From a checkpoint of a small transformer trained on Wikipedia: 10 heads of 64 (5 for keys and values), no biases in attention or MLP.
Each number is 50 + 15 x the weight over its row's rms, rounded and kept within 0 to 99. Layers, rows and columns count from 0. The size before them is the row's rms in percent of the matrix's.

# layer 2 MLP down (transposed), 1216x448, rms 0.0339, rows 699-703, columns 0-223
090:41 31 19 58 40 35 47 61 28 56 43 08 59 49 46 79 68 57 67 35 29 30 42 70 74 46 47 34 56 67 72 44 44 37 51 39 31 52 49 51 34 38 28 50 43 42 55 37 47 32 64 50 76 45 49 41 84 52 70 46 36 58 59 43 48 77 46 56 50 42 55 28 38 36 52 55 72 41 52 57 78 48 55 27 73 47 58 53 78 55 24 44 46 45 42 64 46 47 54 69 25 50 47 41 45 55 51 58 47 53 57 48 50 52 73 61 60 45 66 23 75 32 55 55 69 70 34 41 37 74 46 44 49 56 24 46 50 49 54 58 68 37 42 48 57 54 46 68 44 51 57 56 25 24 61 49 33 46 54 49 39 68 56 71 60 40 60 35 54 74 36 53 41 85 62 48 61 42 73 57 58 56 46 41 17 38 43 52 31 59 53 42 58 38 58 32 50 76 50 23 68 53 69 44 57 58 55 00 75 62 46 45 55 54 68 57 82 38 49 45 55 44 73 37
083:53 50 38 42 25 56 59 56 54 42 30 30 50 34 36 43 33 42 13 56 62 98 66 51 63 66 64 62 49 39 41 51 73 73 49 48 44 58 36 53 31 38 55 81 40 50 60 43 36 60 51 29 29 34 45 49 47 46 37 28 60 53 66 72 70 65 31 26 57 73 48 41 45 32 59 60 69 40 40 33 67 02 55 75 54 45 48 51 53 63 52 44 45 59 47 58 32 40 47 31 32 60 53 52 03 65 31 35 55 54 78 59 58 53 61 65 47 47 44 38 40 34 53 33 60 55 45 35 36 57 54 68 47 73 66 53 68 52 66 15 50 39 60 43 32 46 62 28 64 39 60 36 61 69 53 43 58 51 45 29 33 69 42 24 51 46 69 33 76 51 58 60 28 29 50 48 78 45 40 49 75 65 55 47 66 46 52 50 60 57 50 49 60 45 66 51 40 40 42 48 36 50 62 44 69 40 61 63 38 58 64 53 76 64 35 53 43 76 43 39 91 24 74 37
096:58 34 47 76 46 61 56 53 34 57 42 66 42 52 62 34 12 46 53 52 69 70 56 42 62 49 73 49 48 56 27 65 68 59 51 53 53 47 28 63 58 55 62 52 52 53 37 69 21 65 61 65 24 49 55 74 42 36 59 88 60 49 27 46 67 43 73 40 44 65 57 55 45 76 28 70 54 24 38 66 57 43 54 50 52 57 63 54 29 48 43 41 20 35 51 46 34 56 47 31 53 31 46 44 40 56 52 58 78 73 53 60 21 62 76 47 47 70 57 88 86 43 55 31 42 59 14 39 62 59 53 64 53 60 39 67 60 65 58 45 50 33 46 35 63 16 45 38 49 65 61 41 75 67 18 41 45 33 68 77 49 61 20 45 56 63 46 63 30 34 32 71 58 36 38 04 31 60 33 31 33 50 17 35 39 53 45 27 77 53 51 51 46 51 46 67 55 36 40 38 59 72 58 45 55 39 60 47 62 35 62 50 20 47 36 30 60 54 39 23 34 30 53 70
113:33 48 90 36 57 47 54 61 48 52 45 73 58 51 44 72 23 43 57 61 51 62 61 65 47 46 35 46 34 35 35 23 46 45 40 50 27 51 43 50 55 64 27 49 57 88 42 72 61 52 51 39 52 58 56 45 23 62 59 44 25 39 54 51 60 40 72 54 38 66 47 69 28 46 36 51 10 29 55 50 74 33 40 46 62 59 45 53 49 40 60 76 61 56 58 67 42 40 48 44 63 47 29 36 46 61 47 47 39 51 48 51 62 61 41 27 44 66 41 29 43 39 49 54 35 34 60 45 55 58 32 46 58 30 54 86 52 84 17 37 37 61 40 61 55 25 44 72 53 31 52 52 63 67 29 45 42 58 44 53 61 34 32 56 62 41 48 59 68 41 26 57 52 40 48 36 65 61 30 62 50 48 33 46 74 36 73 27 50 64 33 45 45 52 61 63 51 75 47 53 75 31 53 17 39 78 45 69 74 48 48 54 52 48 19 72 17 60 49 60 61 58 22 68
096:54 41 60 73 73 43 57 41 67 61 65 47 49 67 42 49 65 38 69 74 33 49 29 15 30 68 47 63 57 76 46 31 29 44 33 43 42 53 28 39 44 62 57 56 78 74 57 61 34 63 49 74 57 64 29 37 14 38 71 52 31 53 55 43 41 40 53 50 51 60 53 23 80 48 31 41 57 36 26 48 53 84 57 70 64 38 41 50 67 34 57 69 55 35 39 41 55 77 48 54 35 65 47 91 69 52 41 69 32 70 61 55 55 54 51 58 34 70 57 56 50 29 46 36 38 44 65 47 56 66 50 65 61 56 71 74 26 60 87 61 43 67 34 22 63 34 67 45 55 72 32 67 67 65 58 65 50 54 44 31 60 74 43 54 66 49 62 61 70 56 54 48 55 41 51 66 29 40 53 50 31 49 26 34 39 53 46 43 56 44 53 40 46 40 73 66 56 39 52 30 46 62 33 48 38 56 49 59 72 34 48 63 38 55 37 24 72 45 66 35 46 49 57 76
# layer 2 MLP gate, 1216x448, rms 0.0359, rows 700-704, columns 0-223
083:39 38 48 41 49 37 48 54 45 30 39 40 36 65 67 27 47 22 27 45 54 51 53 89 51 26 47 62 37 33 58 46 75 72 49 43 59 60 58 77 46 13 51 56 49 83 38 38 51 33 33 56 64 68 23 55 49 77 78 47 47 65 74 37 42 45 46 57 42 59 76 32 36 49 76 31 77 57 55 33 67 39 60 56 54 33 54 76 66 47 49 41 72 71 47 60 25 54 49 59 58 60 46 44 32 50 48 37 75 60 63 26 74 54 50 87 45 64 31 56 35 75 50 57 55 37 73 62 75 60 36 33 33 60 31 46 37 59 41 42 13 54 38 55 55 72 59 64 59 59 63 70 53 23 75 22 55 27 61 59 68 41 42 55 54 31 26 55 39 59 57 32 39 57 58 37 34 54 55 31 49 67 58 65 44 40 90 42 38 46 61 51 44 39 63 65 82 14 04 43 63 70 34 50 39 39 48 65 99 33 77 60 62 69 63 46 46 55 49 37 65 53 56 45
093:42 15 49 33 38 42 48 53 28 56 32 73 53 66 70 35 38 64 57 60 62 43 67 47 62 55 50 30 53 76 32 60 41 50 52 53 70 70 43 54 52 50 52 50 42 42 51 40 25 72 53 67 07 58 44 58 52 43 39 50 08 45 25 48 44 39 65 61 62 65 47 47 30 41 43 59 37 34 31 84 68 62 49 52 50 42 63 50 34 65 45 38 25 55 49 56 21 43 36 36 80 21 08 45 49 69 49 57 52 57 62 46 27 62 77 27 66 43 47 86 60 26 40 35 56 68 34 68 68 71 31 59 69 60 53 46 77 96 57 55 37 51 35 41 49 61 52 45 66 32 57 41 59 72 50 31 40 33 53 50 50 54 38 45 64 56 49 55 41 38 32 65 64 42 20 15 38 75 57 24 34 64 30 26 38 35 40 68 81 32 48 55 41 48 61 33 80 57 45 59 64 53 62 47 45 31 72 57 51 37 56 45 23 50 54 30 42 47 30 18 20 70 71 57
129:43 49 70 59 37 55 64 68 37 35 58 61 50 49 59 64 41 50 41 35 56 55 62 45 54 42 49 66 37 61 27 52 39 38 47 54 34 40 33 11 44 46 53 46 69 42 37 48 32 44 60 65 61 49 71 29 34 48 43 48 24 00 43 29 47 44 72 69 37 60 62 67 37 20 58 66 37 46 49 49 45 25 61 06 59 53 59 48 66 70 59 59 51 56 52 87 39 38 57 53 37 62 55 21 36 62 47 22 31 46 43 36 43 48 53 39 36 81 46 46 75 44 43 54 74 32 84 42 65 66 44 30 44 19 61 60 45 71 51 60 45 63 60 62 61 42 55 49 79 61 47 68 45 44 61 55 27 56 34 56 53 32 50 31 87 37 65 40 58 38 31 34 42 53 31 49 45 67 38 48 66 43 53 72 55 43 81 47 62 77 46 31 75 55 52 40 59 69 43 65 61 42 65 31 37 54 58 61 62 58 34 49 24 53 48 74 40 68 36 89 30 36 26 83
089:51 47 49 27 73 37 50 45 78 22 70 42 27 75 30 50 27 46 89 67 42 45 53 46 46 42 53 75 57 41 49 43 42 61 65 44 39 52 81 43 67 51 47 45 12 58 38 43 34 78 64 66 16 52 40 29 44 55 65 43 38 66 53 45 47 78 07 58 47 57 79 45 62 52 61 49 86 41 44 56 45 72 55 65 57 60 43 59 74 26 42 35 45 45 37 32 66 86 54 70 39 57 31 49 24 49 48 72 52 49 57 64 55 63 58 58 47 52 64 62 58 27 35 46 80 33 73 25 76 46 43 40 31 53 50 38 14 57 43 81 40 52 58 42 48 61 62 42 89 93 53 65 57 44 76 51 53 41 56 35 57 42 53 53 47 52 48 68 43 69 73 56 59 42 45 50 46 64 42 57 44 43 61 45 44 51 63 46 48 35 68 15 33 55 65 53 49 31 51 41 67 52 70 40 36 42 52 54 72 54 29 69 25 52 63 34 88 34 66 57 63 66 34 33
091:51 51 81 47 40 17 49 33 52 46 47 63 61 60 65 48 37 60 73 38 63 56 77 52 34 53 40 36 57 77 42 21 50 36 56 35 41 43 63 68 44 50 48 51 25 50 24 38 29 37 33 45 76 48 55 74 52 54 40 48 36 25 36 13 60 49 14 74 65 49 42 49 46 97 53 37 36 47 48 60 34 37 55 53 68 38 49 55 57 82 33 48 53 46 64 50 64 80 58 40 53 36 30 53 48 52 70 41 29 77 56 48 36 69 47 17 36 51 54 64 68 61 49 71 66 53 50 79 46 59 42 42 24 38 73 47 33 57 50 49 51 59 40 59 42 44 21 63 79 39 47 66 22 62 47 52 66 52 68 48 37 37 45 44 47 48 63 56 58 50 45 47 36 38 26 17 67 73 44 58 44 51 23 62 64 25 51 49 51 49 49 37 37 39 66 39 61 50 27 27 47 53 59 50 53 45 47 50 35 60 73 56 79 45 69 45 72 37 49 40 30 47 30 82
# layer 2 MLP up, 1216x448, rms 0.035, rows 700-703, columns 0-223
081:33 29 51 52 48 59 71 64 52 61 36 42 73 84 74 29 20 48 63 46 32 50 27 67 88 43 84 57 62 47 59 94 51 33 43 58 49 27 50 51 42 54 52 56 46 60 54 63 49 57 28 54 65 65 29 60 34 34 59 59 62 33 36 64 49 71 56 64 55 65 44 56 48 61 66 64 54 47 70 66 56 36 54 28 46 58 39 76 56 52 69 65 83 64 48 49 69 49 36 58 61 53 63 45 43 53 29 31 73 50 31 50 51 44 48 72 43 39 35 31 48 59 70 60 61 32 54 57 50 43 54 41 65 62 37 24 62 68 38 75 59 51 56 45 57 50 39 49 50 68 36 49 57 28 56 84 42 66 60 68 44 63 24 45 56 36 35 80 44 53 46 17 22 08 36 60 25 53 48 28 50 58 64 58 52 42 46 42 56 64 49 14 44 78 67 46 58 45 70 48 49 46 45 40 50 54 50 70 85 48 42 56 60 74 53 35 82 32 41 45 66 49 46 52
092:43 52 17 58 62 38 45 47 39 24 67 40 48 63 36 66 44 56 68 60 56 51 52 36 52 50 50 17 49 44 22 59 54 46 64 52 49 63 08 80 54 59 53 56 78 41 50 64 33 57 53 35 20 67 53 19 56 41 77 75 43 40 72 64 71 53 43 58 50 65 68 59 43 61 43 60 43 48 54 64 36 47 31 52 47 52 58 43 31 54 50 31 33 35 83 44 50 44 51 64 30 21 40 43 44 56 32 54 57 63 41 76 33 42 50 49 33 46 47 52 63 33 31 48 71 75 21 55 35 72 41 47 68 49 33 60 53 43 85 25 62 50 47 53 46 30 42 42 50 33 28 25 19 48 13 43 20 65 55 35 56 64 56 40 35 39 55 61 57 53 44 32 68 60 28 33 60 75 47 36 42 50 45 58 62 60 51 41 75 43 80 58 40 60 44 41 42 15 44 71 81 66 09 32 43 69 38 48 66 42 48 34 10 37 57 45 31 38 57 44 75 63 59 52
128:37 55 77 66 48 46 70 64 39 41 49 58 70 57 49 55 48 46 38 44 63 57 51 47 58 42 58 67 43 54 36 66 43 44 48 52 37 36 35 31 54 67 25 50 71 50 36 63 35 51 59 52 61 68 59 40 43 42 41 46 18 28 44 24 43 57 61 61 37 55 49 74 40 16 49 64 34 35 35 58 52 37 33 33 57 58 45 56 64 56 53 65 54 61 59 85 48 39 40 53 37 67 56 34 31 57 48 30 38 61 45 43 54 55 63 47 43 57 22 32 70 27 44 47 60 20 77 46 59 50 41 28 53 22 53 47 47 69 51 45 50 56 55 65 67 46 42 51 74 58 62 66 58 54 57 54 61 62 12 51 42 33 45 33 74 47 62 59 61 51 27 27 43 71 16 34 52 69 38 81 43 22 51 67 55 36 84 30 46 80 62 55 66 56 65 42 61 73 43 59 49 18 55 19 28 56 65 47 66 50 31 52 35 56 51 80 54 66 46 79 48 46 30 69
092:64 54 54 65 48 50 49 44 70 37 40 60 67 11 74 39 47 74 57 33 41 35 44 28 37 47 47 76 18 81 55 24 35 46 52 41 59 37 43 28 49 59 42 57 32 60 55 47 49 49 37 46 37 52 45 41 56 70 62 61 54 71 63 39 69 75 37 60 59 59 61 48 84 71 44 60 49 55 61 33 38 40 33 44 53 44 32 50 30 46 49 81 50 34 42 46 50 68 47 40 69 32 49 60 66 31 41 54 53 23 42 66 62 41 52 41 70 48 16 68 69 60 56 23 66 49 40 31 57 33 60 21 45 56 09 40 62 50 50 58 45 43 61 57 39 31 42 39 38 47 41 24 52 65 37 73 72 51 54 41 42 47 69 40 46 65 52 19 73 45 34 39 79 52 59 05 34 78 56 67 29 31 54 71 64 65 49 41 34 20 36 27 25 41 27 51 52 38 54 54 42 41 50 45 61 37 56 33 38 70 47 62 42 41 61 29 68 52 43 67 80 73 72 38